From a checkpoint of a small transformer trained on Wikipedia.
Architecture: RMSNorm before each block, no biases in attention or MLP, normalized queries and keys.
Training: 484M tokens, 3689 steps.
Each number is 128 + 32 x the weight over its row's rms, rounded and kept within 0 to 255. Layers, rows and columns count from 0. Numbers have three digits each. The size before them is the row's rms in percent of the matrix's.

# layer 13 MLP down (transposed), 1792x448, rms 0.0415, rows 600-641, columns 0-31
101:097126091064070109110130130105150166134132165087120164148165173071075140105085143144089084154153
099:094131119069075197130123132080120078151152114136090138082110071099085106119080077218142178176133
095:152086132104131055078090141077156130085162086099156114099126101179074145083162131118131184116130
088:127120162121166113205113104183109132153112149180127127154127103177091109113175146099118116134113
109:103157124088097117119144094056119089130087101130116097107128134111143132128108116117129202124140
111:117188144129112080160141064090116131144098076142189103143163115094124152075116130070079122099054
102:139174130122085110143081127142110102089118099142121106091115143129088133148147152145118149122139
096:114129095094207150064150077159091136166175136078168171136061164077115108162149136154075102128132
101:127189081104119146145115128102110139144097068082105071095136164134142163108156190131090153162126
101:188129166141115099159167128149133168116123169085100153164118128147124197131074143101131127164139
093:110132207144130133170043071107131106114166111163147147119112115107151150108107112156137154124099
105:118107178097132092108120151082177102101144140075111149085079188155101058155138141203124089155106
100:160139148111164112132136110162144158165102161169178129091108128156125132081156100145178148155146
103:090030110138099121098164125137148100063148093119146148134157087131190169166168112101131128115117
107:135162144153140083113155124141136164133085135139106111133126129167146132124193133132158114109139
115:135159186125125132119180075114139107128130143062107122132156156136126144108060156115103123116093
096:138134143187169093116160126096151103116095142128210117135182111141130139136087122098104106119076
091:064105172102156193095167113173162100142112085171125116101128098116093146116088095129129131163141
098:134118152165123139120194152178158105127188142108101148097172086083123129115061147064142130125128
096:111142117203114124100112100147137112164147125167162138141146138165085076148124160081155100101116
098:140082154124128125104149084163130130166130157162095124170157122184116153123155141109125164086095
100:127123132127179226102157124153089176178094161086137089132137165133140112148122129070128131170158
102:147124134129139108177091103114173085124146095106141096144087125131110144106117184131139144183103
093:133112134102190131145122144127147127124110164156121123113112076081121159139076165065144091137197
103:152083130128150141172185117077105111112093130173131075152172143139118115137133156160077125080155
107:104064116148141091190167108121148130127115119080135087137060130137117148149174149170144142101158
104:094145150075141141065163121109141157126172091089100124127187108202171140084086170115146143110111
095:136123112126128117090082105094129185125066082164130125113133132085171109128172123138205124133151
114:136083135102113121177100131083143078104148148084077090167162147096127152123120120107128156104119
100:089147139137147091099145136140099077115087093130086098064111106128130091095128160172182183084158
099:077166105140158150112123111114125107109096152120091145127154097137168094133076144115170076106081
098:144168129112140098194109115117093147109099121121088156121105080174135100168173156141177155134161
101:125115125104148190075167060127135111117132189084156143206109130070182090089111075108157090151065
101:136175114083135182116092114104112088119099173155128133146067113102120137092108073155092166143136
104:139100155182128072131164188119111105129134112124178118110141152141091094171169136122119143106188
107:159137131108166130149170075129149128134084062121168120123073145137141200125080111138128111097150
085:167130073132135118117155136111109106077126120069124114187140099156200117136179134153171133143173
104:079099104130149064145150110168106081128161151126102152106115112101116159164171127157188060139167
100:136104172104096128101189119137156130188114128115141162076126119052086138128205095120129091155169
102:136150175151156136164113125111142074130095150131151118090081173144125145112085179104133184112125
099:145162060130178098111089183084145138161054157104095077114163128137161083153138057102104092088134
101:108153118154118103154155137150158222119117176171096091113141086123124122164127173127102128114143
# layer 13 MLP up, 1792x448, rms 0.0578, rows 601-641, columns 0-31
100:116047157141121120134135149046132127159124135082180127111140105113111145081209135105132150131153
101:161136132091141107190145083175192182169118192124108051097148157142108085104115143118121128142180
097:119114129160122095072095167098125114177120126081099146133116126117169102137156180187158141127184
105:144139126123169102060142164161135128153162138096136155077057121063143089159137183142090153146071
103:128120085144223089147137130122207097126117166158116197172139167161179146101173122109081083163092
103:077075137168168113094117142166123137169180143154195116130094145110113168126184145090161114107149
096:156091104132190091103133158104097115146146149145077175139120147113147121140117149121074101156058
095:122175154047121129113118048078168167119142139101102124194119127163181104139132171122181115167135
097:146082172144125085082118155100122104132194101147200164156126159107076153136138173108089173167116
092:111093141127141144127126111157166096141174129126104107111112121129124108106138122135109103141180
108:139081145109103074092128169192102060115145053116107184125141137101131143184111178123096104144075
104:197151092103140119035088103160069104118147122126190095135060098147130169096089134112146128161108
109:111104104112155142110141119108096086137139071160143138125134091133105155140193104141155141115178
109:137144117118126122133135105124120138122088118110103040109171109150132151074147063148105058125144
120:097138116108165086104119123183154145095128093125126097149137141113166198085107131108087099121102
095:145139195086184085132120117138150114157142165164094135133062074086165082109152119107122165110132
094:063122091161120102145101152189151187155173147120159106116114141148146144158215118088143113162098
098:187169193080096125092129136163168133117141148148125058133140137110147136111161144167139136114173
096:178125161137120122124122171093101184141140150095134122178103153128134129116152095161116108151192
095:116148114113218129117138079090125163125072141163139075139087119134202168080140115107157138122118
100:205078121112113125134147155161123093129145146094130150164100079118172190104209080179149167157151
101:152127195113153134059138173113078123140130098101142149096084165151113111146114122116066134139147
097:114102119106136041061117109168186102160167100112123055175109108180160102136128115162114221162054
102:167096086109093076152147105142112104152152140118095090161137159173129160121152124072120139146094
103:103131088112190168144078148126209192109125140121116175118140119149173109095151141214078136121055
100:126136114148132159109120162117146146095160130087183115182121072126174084117155172136192137162155
094:126129160143128083125106088170108132100099124147211140141076091180130187112124160105080153154160
105:103152146076141102129142124093123120221176085107125072110117184134091110073124109162155098160098
101:091113158124148117136141094194153162123120132099132097098100071156174165151144132096099094189128
093:131135159125114126115115114132109078177097138136135143144132140110088158111127141134110117118165
095:162103189149098051110098170061092105109176135108086102147150124107097140107092176188158154095058
100:075069105070167153071083122128104127192104108171145079123141193152126110070126141132153126141113
108:117128100125150055147130092150135122175223067096145167158108096095182163128129132150109129175112
104:164126099048144088159069133136109081109160115126041119094150140156147177117143106173143155118117
105:164076113058141099091144138155090133118134148067092079112109121136173114165145133179054171159152
094:131121129110134206081060130164127056147115080171179145123123165120130124158124111086166169108146
103:144144169089101092142059163137160134099108151174147137142106121061133122098147095071091092128122
104:109113135157165169158093136155169119160059099142157069110165177088131097106114176150134150115183
101:119136157072127111091131138076159162164087098163131152104124075112108202154144129143071054140155
095:131134135074144090126073089169153171125126129124154128146116095188166128135096099162095105138134
091:141037110112134161139181106128105135145121115143105124149107161140188060143180153116112147154118